config = dict(
    d_model=256,
    n_kv_head=4,
    head_dim=64,
    norm_eps=1e-06,
    positions='learned',
    qk_norm=False,
    init_std_down=0.0515,
    grad_clip=2.0,
    decay_shape='linear',
    final_lr_fraction=0.0,
    doc_mask=True,
)
Each number is 128 + 24 x the weight over its row's rms, rounded and kept within 0 to 255. Layers, rows and columns count from 0. Numbers have three digits each. The size before them is the row's rms in percent of the matrix's.

# up: layer 4 MLP up, 1280x256, rms 0.0515, rows 1151-1203, columns 128-255
# down: layer 4 MLP down (transposed), 1280x256, rms 0.0515, rows 1151-1202, columns 128-255
up1151 100:113103113103130131143114177105115143117119126138116105104156099117126081097144137152086146145154068134123114120163110142102150131104144188106124103102086118165052196097079103147156111170121130167177109153115101134129141133103127100144157119110135147146113137109134175115158087136144145174142111163146111117132150131125134092131103140124157105164128152107126116066132125127130144134126
down1151 100:150099179157122073094155108148053129104105138110207119127125152089159165117125102111135090091114158122172118132149095111119104119153119120117117144143164132079161107137160123152173140099091170088095103120103147111148113133139124128112148154127155078110179153147123088134131119127099111134109131154099148153118142159127132135110127155129133115102108138123136119169145115118124100163136
up1152 094:159136170151119155109108138159139126144147077140125130129102107114133100095140109116125114153127149174124114120136098134095089109162115134116126110136099122143154122162145121123137083150113159091115131158099112183127129163139142115151139136128099126139157089121114092155118164125132069166101107163154138125171140081107155132100147164151121120141169158117078135132157111154130152127135
down1152 098:116060136091139124124120146161117165125138108107115145128114136153105104133158119140165125103063113121094144152103148132138133133147126114156133113124109114158146148146125140110136160147123125130135132144070187147149162099119162106140135152151133119160134168173120144109129118093138192118128141150110100101090103158133116106135142083103113154072102125115137163170121170107175114141120
up1153 101:108130123142144137144185100097095113130129183138131167185134149108089133100098103161162132112108145136162124136152160160159092119081112105122148112112126132074115140119116169108167158130147113156169142139142139094103114116143135127116138147133166092171168139065128100161131167118137121119099121106124123084154144131083117167142151119144078118172135109123177086101155132127142126082158
down1153 097:116142149166122132074124134173089153121135078123130140113117077141203116153119138128049147162174131148101125141124106143137125105171142156123143140152146112141165116115114147078098118118114151065123138128131093168137133128119119135095105094120144129053131130130134140127134106129134132111142119136161149121140170119153128088108134153128148119143114146167104158102127116115124144169147
up1154 091:109125139077123142129141133103151157128128088232135116156109129122121148124155153099127116104125150121149131123107138119166081122134145089149089152095124151126145138068138149098131161088146157103127118116166120155130143110151109121132134131133112121082147121135130096149124136100149143151122149127163116081113171153102167148120138141100143128131100152105103134143134127132121114120195
down1154 092:112164121136161134095094116146135119075126125118170127098143130121172136125125132135127132124085106147101109108126118112115147131093137150165163130132130140111096120134130098123105130134073173164139147142174116152152150169132137109128153132124117107093098076110135131142125127137128174111165148116096127149140138134125124095113120145101155135100073125182108097104112146136115128138106
up1155 098:147141177097141102135146132096126138174080127101156101139120081100161127132074132124169148137103137148156154081082126141136121100140095148146138110152094101134172101133138125142119119115099130107122149137101129146144158138114158096122107160107147087152144126119125149088179097074135113152138124158095178134122145135096147122105130127147127121188137129141154125102104145180103156133127
down1155 097:155125127112125148180130109152095131125155129138089121111112146123143095147140085125098143117115140086150115137138148173093139100158140103146138116114135153158120102111125136129141120151153110113108122154122149138117137129141097122097109113138146086143110094099130131129147087116152145132103099160104162130112106151160085117125122096107141151134105093117099163118133108106098080112084
up1156 108:125117113126075118109088092135113127140156079140147118117102144134106133109127129101173118129135170116156131188168143107167128099138132128139175096090127137184179152091116135139119139140189171082160118139149116123119136126159123133090114139148101153138090141109132114105113145136139166137157161096111162127128152106127111146105145077143117133137113060135131157138122133126113153112120
down1156 100:070120110122191132121092117131127135168112110104102123103107122130154121127169119119145121158146166124155111123152114142131122095115101141093167103128094184085102140115118116121130111098075140139152178079116138116089117101138157079124120158155142104167118126126122160144136132077122112117179150146149120138143127173153173147129141160134106169103121131112125115119150123138154176138155
up1157 100:135149069110097121123097121101119138129163107112143062126119083130115145136103119094141147152126142122163130095136115156150141140151142123135088141127177119131107108131177160122107106093135122100116103195145122100103132080136164127141118137128121135142148124093149145090128116136113136115070141174141133150135151101140122111123137090136148131149152123135128067130153134117089123104124
down1157 099:147146140121134112065106152158168146096156096147158167134095157140137122089134155111153163143152104130104104137128138107130090124131079151146144117151090135121101122117154095124114110098113161119126183090148128134123104102117113125137105127134099088086140147142132173101146178118110102173106099140121144091200114122154121082144126147117091126111097106155106136140078179119117109137141
up1158 102:112164129091149140110118098148129120146098129127077091127150086144137118136115114162142141153103143110134131120170122155145138124117091134150093158131119126176139106103129117128157127145200173118141157146098147143099183134144151121091151107137140132151125117128109138151208163125083126112093145145115149141132122107115134141138180138085133099113107100153085098123101121166062126135094
down1158 102:117132136128092160120139153156163104122114142155162121157101104177164100121139144076150152109151110133143117106119116162148162151122134156163118160134130165128078130153131087110106161129100106140113115149121104150132083095111108130121140127162095154118147126135136110139133111137135113136110132108102119113165153101120144089056093161159133155108148115146154125105150103119139117073127
up1159 106:087105112119099115092130107105153120159129152087152105153161142145133164142142091129112126162160119129100108155136167132154099115110105154140154137120104100119119108101117177138122152100080183154148097110090086115070132090072128109128121095136092111114131115141187090151142105129134132155098164138161096177134135132082132115139116165146124144147095153148090132097118101138134113133104
down1159 103:122105123174119155109105085124134161138138108112132136154106130115145135172162136102134108134127130104137131151156112160131140117152122152158122103153101126186118064086117106159165156162086099165141118088138183099148148112124142137136132149139122125150120152137160129103131092151146073125158123124091115130143171083113174132134105142097154106125160134137090096099119111136106101122155
up1160 102:186134120107120139128110124121162129116105107088152095135121135131156123115115136159143138104129134147120120139106162131102123089115138177126145166099116119118116095173118134099153156128168063131149144139135138161086130147086100130134131132145122089126106124106142184086107153086172153117124191163117101096139098180104121074167137144157096115130109109116146175157146123128157121158169
down1160 100:128121126155099165156127148149126111137100129143090113119121096130121101137131169125148120170141134128122164138134121105144162149149123161110150101091123139154132106169137139115117139146119089167114107123138104147103104146114136095088081189073142138149130153070078122133100146172118107142129136132149160131130122159146152127138103111153105150106116112183124110158159152144115090145096
up1161 098:153151102110133090153116159112126108104125123124093142166118083144169093164092144161136167120097115120128098115114127136118105126125136094093099133110132137147135142105168089150145162144092139079079114082103140107119141129133114120159120138146098136110073143110166116152117137086148120129158133104105099124118122076138133120129118166083142128127102122126091136125143159126160158138168
down1161 097:091109118135150176137167069161115134149129144170125079122149144105118188159119107116157123127169131135146109154144132121129136175122111149151141106128147106131118109121119120113112137135116092148151147172155159118137122142164161180110148103118153157132159114140102124148157156129106146091135143164155144179124124124127096092112104134098096111168116170103136112111106148133114160164128
up1162 105:161151131138182110093139139135099140123105137142148143147109089143116122122092142146128122138150107090160163080115142148114113127144136088134099161091074137100112124103158126144131150135140075134125193102072106116102116137172143096129116138111115130087093140155126122114202153133102129153116113127145146106148096179084104129133110115167146149114120094122134123111154121110161085152135
down1162 114:116159098089122159140066149121174123153092108078133116117110084087125110116154141136124120110122095105129144104145114144167127170120131128138076101130127144105139145155128073165116124132131146120121131102110136085122144128101135114140139107148152154118148154143182152121109114115063136179133126132142136116081129114132125141144126138154145153130109118177119135147140150111090109116123
up1163 114:134148144135135140144130142137098112124148099127128148083068120161156125132103166210104102080150159117140150139132122162153108105103120124127124142112116121086141114152126140086132139133097072138133159099130121107138095113152145118108137145129147172110133121122168156155184166130162116079134128112131141132129105127136138134135153201137114160092102074162145087099135076137103144171130
down1163 105:145126069095140127144143098109095130164131130085112127163083122140156142148123105114122114162137086148132131087125085152106114154107134144101146118143129111101125179141144108139138137141120142132137127136148147125138137161102129133142145127126146167158092157121112098106125114169127126131114121095139136112114159161143085135095134106155109171107127180155082135173125160116142073154073
up1164 110:147122110203156165141139148110140134121136097138144140130128117113125117110178138150139151114116113141142140127154133141109091138115130138123076097116178109091129074096115132141181106132117129102137137102183155181119137133141149197133125089050151144128125119126153134141091144101088084114128117127134150144115156141162170143103144134168144112135131165136164133122116100155131115127157
down1164 101:152134134104165147142137162144102134130161116139120119162118139129120087126100113121117117131145123143113119122111088152139150087098109170130140114137134130147165136122086142103130158103109098141105139121136128158080082128124091111112129124151105128123096152127163099109137100153159135108079145109122102126121143094071100070101112114178098135132144101194170114128097119089180100106130
up1165 100:108145145147144157160097118120121161115128133148136140103137131133141134116115141144121095156176140103111135134131155121145066111117162155178125115132174159120109149115130146115128126127119133113135094123152149109090104128136153148113148121132117076135094158104112111106090146155134152137079099135175150155088116182102121162132137140099129145128113143145142091125141105148118112145150
down1165 104:144192161103109159130087103135123108130092131097118151161136110156117123130110112118131136153089114131133092072156127127119117106120126135070132118154104177121101158137091120151163103154137147162113124124133138150083132104136111137122138148136102181105176153106158139148134100165144153155119178115112116137144103080146115142123139120124107127135116098138103092104102100118129129112152
up1166 105:155114151157161147098112082120110143105136124110111102126113145099092127138124112145139168121144111130113120134142110142123130095118155139128169151121132160127159105116134115104083109132150143154134100151102116131130122105095159135182124138113130105154072124166082095116102110081118152176128135111091160173134130114153079127149071084096114148155131127177143162122164128101152148125122
down1166 107:110121144112094134161129183145128114136153148173122119121071159134143167164102128113115157113138143130131117150115165145102149155110139155128127155118080125136120121114136112097132136134130151145123156117124070066138098142121150176103142148163127128115105145122111104145141127153140137110097154087069100109110129083139134189170122108140138120141116141125049144142100138167176094113173
up1167 094:144165126131134161144130154098140141151110158125126097149144141106115134139142095080152111127175154142137135158141149103075111119127135165081109123103134097147124107105152094106076170103129134143120189144142146118158122134126122125115143113171121097120111128123141168118167120158107129176082159127134145115143133078159104105132178141118137096190123158118128123112108153140147098135100
down1167 100:160115092133175140111122137129148128150129123153098104116129124143111173108112166116109098077072140165107083118160145102111160089115124117105136145112122113106123076149143130121104150125101125138102132119176122135109106143131127128133163162099086138136130148103130099129147129124159133135129136096160113124141171133087136088142122142105152101087095105096143135132128147145140137160103
up1168 105:126151128106144142151091140095123138123090121071153156060122108134119125145152142149125103157149078136136159100130199160161141104088120167154113155125118153102106112088088114145147156089102112108111108134141150112111129151161134127066132126131143148121149117130143117154111113105181108125136127141106160139098132113113102141166120168141130128157130145153152109118098131133174140118137
down1168 102:143108089147112124147143126122149071116138117164128115142115117152122165158129146070111150156074171081136103084105095104118107134110161106094180099149095112139119156142123138147138154074124157114110164125094116139135165128107062146110136110093130148114122141109091144158118146142107195098124161165133109148095159140141127147098114076109119132127100180058133142129117105134124170174134
up1169 103:095122105104097126154110124121111137115121074108108139130131140099137086152109115136096076151096127124144143090119118160177122164135095142113126138114142121077123112161131138169146123131150112146134075143102083120122078167123139087095132134120108129135170146098113192129160138147127145139139102115145093108108155145157148121162158213095145155113149103173145114127126099131171125146128
down1169 102:153115103105131138142120129149136120124119105174104130126097125124143093150124123168117154174084145095147125099128113136069125128091131088148109141147131140168136118149119137120127142115170117158106117184155135159153149176140149102149096109115111121131152063089101130139142126107095165149139088083147124150110148149147082148156152112154147082102147134122099117114079188132163138109144
up1170 092:156141114126104135130097135129136104152099135123149108158113085130104108087136090155151102104068144120077119073133138131104121070113136144143146082110145133159144130151135155155167152133124089146153120127130149129140142092142133086109164124110101108097171113128153106123154154128163150115139137124150065115144146136094092151172135129165168053134117133084127143116156103087123127109140
down1170 103:120101150132136118134122134115112150122159147125135147144166177155167139149133162107082127097099067116179153130118131108114133162133120100103107159143141139152106097130124145123103109123129145105090123106102112141096112116072128137159092126152179136119071164116129161140143136132134117149123102101127157107110127143149155135111117137078105180121113093115125139130102095106101155118129
up1171 077:144139141116121104110100095113149114108104134097126129138180127118123163196107114137123123171131145131128122151100114111146137156153103161158124128143133113167125139130125073106095138143134125118128084142138146093128091113106104090146164159153115185130140100115136113152091107122092103162139174124137137150111137128111155138141158113161120135100087105103113111090110122150109164105131
down1171 077:128141121124147130146141150147111157139154123165141138145122161127131145113107087103161158118179120105114099139104137109104144152095151114129152142160163107110158148096152138151155087114129125146173151131168142147105131122126105160136115146120124105144139126173137182102114130144143155099091158121152095137091119148098163116134137125144152120096141117141145173186162117124167156134144
up1172 104:132114124118175139118090116115146127101122139095108144123142090101098154134146152119150131098151145142149160106146130124127133091159142108125102096130176141127120188122111164095128144120101105133113090113108151154106127087184154144133104136132118146117154146145164165115124112051148165141139117108113081133101138096136097154086137071116160125133109142131151137134145100177140119140096
down1172 104:100122156155093160100128169112159109124136116142167140132107137116148168144140123118138082158158098133132117109133098078062116132106132121093172136162123149123156140093100129131166136147161116180138115112124095120114109161101128112107129120148127126146130123098131121116126125155119112139140111163112093140164094127132126165156126149088100133126137095109119114122140129108131132111120
up1173 095:183164111145148107126076087106098153156108144145168111123114137078129172170115127135119166102135109163133137125132131153142132151118126126175132131133127116121117108115152100121121129157142136108154130148150159105142155122081165136101109135103117146155097090148122160099109125176135112163065138154144170148165131147105111151141132159142090146166099089150145140142142102149106115122136
down1173 098:127111119088094119114123101142139105130149136075141114140156132121161143105118089120152140121142111141113119119128112135137144078162129104152108120104119113113153106138172094113139118118165119128120160112155126096107091124077110180122135127151100114093140117152150090132069097154117123161088112131101140147177168100133151126149139143123149129164118113158111129120150111123128146144148
up1174 100:127146124115146108129109073128134178137169139101186139128148143104110103134085118116144131129141122124134123140097130124150113084123135132124118112079128175147129098122119143185097086136118126152129142148121136127127151129140119124130148118126123111141157125141132152175141135102122151120094137107077115104141131127115112174142115141091160188168131123153146129134118104147123109088082
down1174 101:169138114168133153120119116123116125127150157169155145093094174109103162103155157136126150098118101103134133129121145161125153091119133153151134126170105150142145129112109078098134117125190053125139142119148120105135109114136152129111178166134121110115099103160149135116143103071107111115159136133162150120140120148160153098103147083106099111117101122138119098146127122132090146134112
up1175 102:120175108152121126145143160153169138127121155155085158172113105130166123119109154080117116089145120112134109110147102131084105135131134129125144124114119120140174132174101155149096101164151106108127147192114147160145163100147124155097120098092105120155139155122137090139126154080133097164170151119107105124070120130081132150092133109145129085126149117137142137136103175079153123141125
down1175 103:103092150122106143140154110109134105142099142129132189100118169110121107095130158126139146146121141152188117098099161119147145126134100170091112127131070122133095134094164130113097108105113142147123123099148117120109095119145122102127157100112118143100088140120125131141157118151146129143112148093120124117135140091135109176142122154128160135103098139123156103122133104120112186097115
up1176 093:136151190150164087117121129125104135137132117129107147149125115088157104176099133111151148120130099112139140167113147104122136156161111103135095135117144156154117125157111107103107129135147140168121141124133139099116057135093115122145137125164134139118128104171121140138107157115115111139093095053099156126135117160120134103091100136097131165153113157118146135097137133089122124127154
down1176 090:140108150158158154111092136104164132127117158105132143127071112148090141147147171136127123168133154162119132108135153097170143134124119114158139133135111130109149109130158116115111129114142091154104103132131147137135142107134110130148111119123115089140157157165124131071128112128141095131137149122120115100081152148099115129143123118123169141141154095122170097135135127160120118137094
up1177 107:104132122129125143118117132104150139120106108111098150171165053125175108112106158141148153137157122156159129176161167125139120134119147099125130142125106155159111132112085098159105124099100117129163118102143170151112086130131108175133085135137145170134053110115154151159123157149122118130102114168144123133126121158125131117132117116119169119154144086118130138161203120154117136086171
down1177 101:113125077083132110138103096122118102113137142134116158136146137108113113146101182139131126122140131153099111147125103127124112111137092129129158157120134130137158170138140135185125130099107158163123144137127132110137098154114132088142137131151086102102116114078158158129145170129135132148128157152116080134159112143106127137138080110170093116140170092170100167112139142110167103133094
up1178 090:111124118094107129120126136092142148134085119124182171105142112075111145121134130149118113116095149124169118134117138117104097118117121123154099122110092112175146142122095138096114133120163117174156135081114134152156135129174144142121126126166086140191097153159157124152138115170115124068105171152142124130151124139096168113136108136104117091125107163102125102128120142145176132132091
down1178 096:154133149112121138146153123138128132128144102113134164120140150146184162071115096087070110093121165115154143116099108166164098144112133130104132145152132187095153113152186104148076114178105129133098140123138120147111109132114145136128181115198119111123124131133165104111155105120118120160078127130111145119135100137157121126124140095087125122128114147181142117121157157131108175129097
up1179 108:139142141144156116134128120101122168154119161138141095137078128138144064115124112122126091139078131113148109088126130128128082134101124140154101100119107102109140116101105125122108129118144106151141173144151102143153137144096117099120148119159095136131170080158110085124117102126137117072158101137143144173129110126128170121149120197135102121159114124078120107132189092121132093105109
down1179 112:166124168120111120105069088150139143145135130110149129141150187142152116124133159131112108100180129120089123145186165147114168129125117113133125130126141094121095113154140139138144126130141111164113117104186104123139131141112121142122137163155130110097127097099129134110119123110117126115131163177113105174141119139132114163140125105105161072137143100105135132155133055103110100154130
up1180 103:149149109140138116126114166124113175129130130100131116129121118130119100133126112164074145093116115132111159140135094101189128132178141126101128140125148132124134110133140133135158130183170097111142125160136138182127143111130140151124131157164072131180138142127102121111101114161110148135182136111125141105101139121139118139147114144129102110163124077094160142161132121132102169134112
down1180 108:147128095134129133099118152105124122137168137129106132138116098134116099118117099123149145164134153130105092137144181134117092178135114111141075127150127176143153158148134094167148106122130103089141160143096108157126132131130125111131136124137152135109106140156147095143108126105126156121158137107115147119147175154140117112145155179101123128137091100087103134153119147153095180165105
up1181 114:152153158134093107115171121125109142093137141144111153139103115083142067148157104150136112165149165130103129139101166124142110100135118142139134123143129131144133131100121129081125082123101167115133117135119142102099124136112162136116085164141152145144077134145140105136124116143164146117157146129153098121141173121108132074163126137135126132166124169137084155119076163146108083074127
down1181 111:096103134134095116123143118127092105122125117130120169122103114112118144153148123109112124110109143135129125149143109083111115107143138111112130115123119146178141138086155102107135138166161122138081129150108129130113119110066168180122120136076129109126156112122168122122150109175176147102111175161118135143129153149086123071071107159104135143122103138115106094119113145126061119107132
up1182 102:147098160117144132111106107137085117127103080101097087142130140158113115099099152112112098099154111141121162150132112191181112118086155118134147098122123162173148102135087092134153165151086106110153123130173135139111093139113112115120138123112133122129113152136118117145148151087109134105135171166130157134101120125132142135145163147093113102139088128114148163091157143136124137169190
down1182 098:193131129126123132149104169130112136106120127113089155053138124132140141131100079124157108130113131130161116110129111116095146127182142126127154125125147121105116117154118141122167100126141131093097149114151084113083148118141126138113122136100160130173117128135104173161113132131149156119102104138132105077118123124170108116161141129117138134107103161078125100143161173137098116141177
up1183 094:078141138090141159107128117123117117153122143163101118086107102118121154145140130128145132138100128133100138116149139157168115143101123122121129109096175095147087133141120122114085096088148151118145124179125130157100170102110123115127144137139100110123126128074101125112192087081199091086126156136168130161151185140135124133086119167119103123124141140105150086146167087109121108132130
down1183 099:143154134082122089129156162112109167116134096115109140132153147136103117101100128135101157156163110114161153106145167109158136153116125125138157186129122118153142093096119142138168115149127156115108143100101061089132089151124160125150078090137137120156155135159136164148096117137143147138072147095096109104099101104129091092148116121135186142115123146117102172134125153143134108115110
up1184 097:126157087124209132128119109148136146143132150158111147178141127128139117130112124126136100111148147124172097097161184124164118150140104149144162121123163189156118088124172137103152112139141121152134120127118117122126099143125111091101111134103143136135141134139166150142142132150128146126087117154126145127183113113147056122156121132155102145130111109136136116091112085170143119162122
down1184 098:119099131130131139156146152130099107119104101144117133131125128138120164135103147105093130118111081111114111160120133133087123112145156127159098145097063126087132141096089132113132177092110134102124128157159075135126142125166133155156111110102115138092108102129147116134145142098130111155137101140129106133130110142134102138140108091119114088123103126118120130131129089146112115124094
up1185 102:113116110119156120119130158130140168139139104103136132147118105113152086081105134154148104133105113105107160127114138076118129097142162116167160106128093202160171108112127143094113133093110126097155128083131115146112174127132135125112070124096115133183117148158135092137087128135120128148076163148133151136128089139114145092108156139140126096138120131139172095096124138081164129127139
down1185 101:132145125106069118109150191142134145092151102122150151131166125137163100140165127139126128111093085104130172119157112106110117120091128108128147147121169094138146151084097107110117131120145153117141154154111137137131109114146151113144126153151110153098112131153147101157127157118119111114120166117125111197162116156120084104114109088112153107147108098132133145151105141139172128054135
up1186 114:064111109103206144131123112142085138113116120142165122103144164153098106108108079119094144202156156098115146100129108133151129109117142159130151144103105131101131133094179104122130107087172118158128155141145097135133137186134155105084123135071088152140109121096120120114101110141118133120141153124127132128125166119120123155146130124110162130118104133135075155144098146165151145136129
down1186 105:107111111102168155144141141110113145094089094135111114128145119139123155125143103153109178145156154144150123128164136095158095094163131123152124118121084139081168139126153134142142092146089073126108063102173104148129169131134122170176099140118098115125131126141101105132111146081118156128145123112138130091115130152118117147132112120165132158097099117124093162163117128138158102141118
up1187 109:128146127112135120121145102120159152090144079098116138102125123152126121138101165108130098131101170158138169109174133094112142120095149128113117115067146140099103119135145157144108144169135076140121121149133201120134109149128147092157114156144155144142131111144140124119116105068097164126142070120124140103087161132166169096131115138114158144125158127096114071128148117167153139132144
down1187 109:116106149140130154136135114130111154162082115129154126151115158091174136127151133084100115146107074078175129119118134129101130127101116097143177141153105138137137127115129133098153131169127139139141094117100156136139148164117091141152132160110095079117139162138138089153149114130118140115101086135111086135156104144130130149158115057114155139120082128128141137130139089119108155182126
up1188 109:133134174144140132105129136165123115164140129096145138167131083154149118114129118109164099130087160131134107143107111141150149150135086153135105111138108118114078152164134121152134089130137137129112146190082134150146060138116113092107155118147088132149109157146158093122146141114104140123108090120151131151132115110116113087095165136107128082151123138121098146128185145130156127107122
down1188 103:125171114128136110135137131140161072106142111132131134121091120136169132177078112125159129126090172148109148113129076145108093143132133131150107142087155115144120130134106110138124113125100107107129122081143150135110097153144144122113068170155167091152113131122147121135158109099141147142100107114114141132115107112102150132119097099104148152153106160178130119131107144192119127119092
up1189 101:125146121103155147129133132116144110133131167101143149146129171121173167064092146143148148135116142118118131119131166151130164101136161109157137121202131127115108114127091126173126131152109131135156101112099123158161107114088127133119111163117093141134128109158160094141114105148139105139108125146129130129125070092117093171125156151100076108143091129157135095122086117145113100142106
down1189 099:075105100129175161143107136122134129158122140116141153109150178118131121131127143112171097130129127089119135155107132148079113116077124117134109064132101104118126127085087105074124139157168118115120164115117123126126128132158118143135117102100095111139115157134129148108077104129128177141112082126095152156123134113176151158176099142133122136137159095097154144113141133108103122145120
up1190 102:138112157106136143140106148109134181171089146164069135103113108139120114110160106144118138154108137118167100169146132111114152142184077109170115141132139122107094112115090050102103126155138097151112153160124126104163130116120132103076112152150140129171129101154118135128148133130139089111116131148143116117187108143133087093115134136183134155147096130124107098140145128185117111133086
down1190 107:106166132148092119128102133124147135121129118137164144145117125126119123140131129124081119132164135120139144136151133139166141092124138143180117119140135185120165112122141081102132187122080109126107121101126119085129110147111102170124132154152122135142174112153134114126111115127085119111146129085088109129108149147071139133125103148104157109115168141142107098114127138092110146082197
up1191 102:173133124118154103135158127108171119111131165137146127106123145118156111138148140095102118146108115109149115104114142135167114136138123102138123150113129104131095118076126133074115173170118140122162100153161104093158111152088129139119063146163125127115104107155159140136086154143153095173109170127093123145139138113140160119109127101118150137162101141143116098160153107140114123113103
down1191 102:138138170122124066143126121142100147080125071172146158131107164144118132110123128134127112133167132157131161175112102151118146134106107130130098127121115110149125095132168092146102093139133190152129121162157122150148140115128142140111163109103121105144121152137140125160153143128167113141167124153116129094119117173133139165150130139120115095106152127132115101100110083130166118102142
up1192 098:117106139133111163128133110157124147076112163131127155116149175135144099131146153108121134182122137138126169147142111141136065123113116127133180146125137131137145114139127117120170124160099130166138174153083144160111131117109141105101142089168131130121096141146146129173154141132122018135102119149144121161120148102100135139082139164080156127086131106111153131107171122096136107134162
down1192 093:158087093143136149160115113131164170159117170104096096130145110116093136134093120153138132108119104100118119152106119153164157107121145092148125126104150158097123168179126149126089138165109123169106151182121116139117137136164150166139087091123128109084129170089127146059162141114104162083124147118125153087162116131167124063145151153122155079097128121128114162144114137152090149108087
up1193 104:099187116150149132107107127138153115175150111113121146152161134146091110099141187107105121121132148157126102117192144140175104121159128113130117148116128153112130149128140083106132131136142105167105116095143154110138118103128082134141114133113111151112117115131162112114151144151176114121146145099166108136141107147118130101147116145172152146166083130127119116160162098126146191122128
down1193 108:093106188117118134126126140112149111165119113125160139097137085095130118142111118111104090142091094085082105114141166087108126115146117117117148104136112125126145152085135139122085116127137144108172192113127106109107145136120093150130127095108173143128123101107130152163095149083107099162137120124125152148159153145128103121150120134090169077150153140102134186137121143129130163102149
up1194 095:141107123163122153141110091090161136110123140124145051141125075142158110134104117125127144160142125116174148124145126102151099100146147169081129122168102092093113101099168117158102123113149139112170097130109132127145106107131112132100085115152133122140126161116124141157116154094125131133121109112110198132133119117147116124092105170115131128131150152097069108110115122091078103137092
down1194 091:140127095099136142118135119131129069168154102112070141116169148147156132097118100100121062153173113095097146145141143142108146108136107121123123135105136133126129120124103147125089127111109138130110124095122126109135122126163107173154158117165169118094110104090128148137162128153111133114095099111114131129108100152127118147161137079126132138116116106150151127093108124105145131097144
up1195 092:081158113132148092116120143157111134143097110135105113114133138175125086151145158161090097117118146164120156109192151125155118137157108137100120131112155161107149153113134135122144111098144084131097159103153130104139105134152153113117119125103126092117100138083128113159165147129172139145149124120117075168120106153104127101107125126166143127095095132143137092149132124083104106106108
down1195 090:162086097134109129126161119136144115130154128080109091118110097091138130091108134086134138107117088128097156147073146104092142091148110134141045140138125125135147131131090113127161170138151114157155108109161134117101141131125105096121097136153149141122085117137157090136104116150103108129165137163144141141129067060166134107139148164103135121106140107084118196120135138099107125099105
up1196 097:127135118163121124185123172082124106205127112091098127126087099124151097119099095144099129119101129136152157105103140124140112120094133137137172119134167176102098155154129151146141101131115123136137141108143118161118130162148159102109149133119148118119130179113135103101135099128130165095120109113127186206112118150146128168131125125156123136123117130109161143152083134125157168162094
down1196 089:129163116142151159053104131137106120097126127147138124112137132086144157184201111149144115150157146134104096103166135167119123122164118146107084132148110118132143114155132146126118143147144106103113080147152113123138107123115084120133126098119129127146122112127140145130088134150104126131152175182123078104136167121126143117091133138154115127128110132155112102143202103116181120108100
up1197 083:090125160179172113119126127103110145126114125118111124150138139136077090189129123104138097142099137082138144131151154144093137090123135129129151138088166073099118142089111124131141070142137161092119180106098113174149145124114118138167105103136117144102114129130090092081113119075169141128113124142135121116119150091113108114116128092185126143146149125135126124092138113103102135134120
down1197 107:123133076153141087154119142135126091163119105081150108147123124106138122105095084143140100117196108142129137123119097120191110139087117122134106131125112148139147104164092093124123161118118139143067097164136147146102118126144135123121178109108096120116122124128144146134138156108144141135134108135143111186143155114107135151100104118112107143119164132132125120129119200108116112156106
up1198 096:155145149157158157157145089171148123135143143095121122124120118108136090124125113129169086124091128159091146115108112123126125126132086122114146158122145170107134118117106122115121129069093139148164113164157133112128144143202145156139090154149120117151156181161163083108126131086131109106110119088100102133153152129147132059154182124130106160110131145088122151159132091146113110144148
down1198 096:120113136101132136149107162142129112169146157134126115136152091134144154135106140108109158122136153116139105157146114140156132153107117163127114117128149065134159156083150113105120122116124100137135129142122103139117105173087129142124147115097081157104098117155141163121119107125126103109121080143143120113116091108128131145079125134128151097131165141152143121135150137059114148111128
up1199 098:113091091141103124094111107140158148139147139119141084130078130106149116148141124138118083087130132117101111151158118186129151147105087150115075134148103140120112179149116168126144125083111102158147110096121128121147169165120164109134157145107120100143103113097131128120106106149132172119157103146105159120140119121123107148146154125108083116117118111144120145119148142129140086144108
down1199 091:085140107110130076123106147118108077115150087150133123095125110129136097100150130143138169151125141100130066131180129136106161094113114144100155106150146110106141129099128136089136118123094108150124144138103103141159149131167081119155146176121134123138161142126141131126144102147131142118158082103150155134137141133130100183112156137147146140144099123093118151145138144127106126135116
up1200 101:112101176130109144156172153113149098153113142101112124125138106121157148133110123162153122088073139147125140123155124200110156139166084146129169162071128129123140138069102101131132121129139134122179088160135140117121168110114147105110165134099133140148134099141107097130109127128153140154151120095121106094117170154125121116090156156105077157157099119168114116123131132122116131144098
down1200 107:146130125146121160134079128146088114140104135110175105149136099167138142103136133108127135139105102115146124091152152136088177110125108136131108116112118113155151116083114149127113176135127130153164089144124196119135174133145123162139127120107079139136078125109135092199139083066131134142145116124121136169138111114173127079116144076154154125158157165126107110176130075117108098131164
up1201 098:117160145092114150115155115140122136130116120145136107141145127106107185146104104098123091139135156120144169105113128120105102111131135139131159097124088161110143139115137168104136165092133165135117159107112112127109144144180117179115144124118168091060135100112123066145121120109171172119076144118146143100169132129129166139155103134083099136136121140115144129137105100146130095110137
down1201 097:125122141113136123111115174129126152088145083130157132125153114187150100093148157149146140094090060122116075155127162153130148162130090130151110115115119087146102096143162121095135122054108138118126092081159159141125088094129153110151143164130103144169168135120141119080103135135111088137109144152135146116103130137148140107131079164097144106102109094127117095133107117121101130159142
up1202 101:134107168105153146107147090138147136102114130167104130103129131084111138113122127125123088148130144165140136138116201143128103114156061120121137136114086133140137155110095114148127091101140118164129150083090159105137137160112141107128113099116097128116122135154151162107088113113153149124129122117136075118113133086112150091129114118117090108157143137093135155088138138136130144123170
down1202 106:114146142109162162126149145149087150172130123103111169121085117176135143141159108100148140139131111165143167150158153170136143155120131122154126138116114130099125132117171120114091127109133135146140070145100111110091135081146159138129132092113104101113130092127161170133123137148132107168170154128076146120134155117128071121140154110158112097084123142137139155110110148174112142115158
up1203 103:132110140131133159149104144107126133150098140115116179088136166136141102130088154141106150094096169140169074098133105113117121119147098119117114062100122114101137095100096110109154125165140113159119135138152137096116180142147137207137115118135123169142124159135120086120132163080119088157131147118128139171131137096184141108124149106116122097143138101119121132124122114168152113151117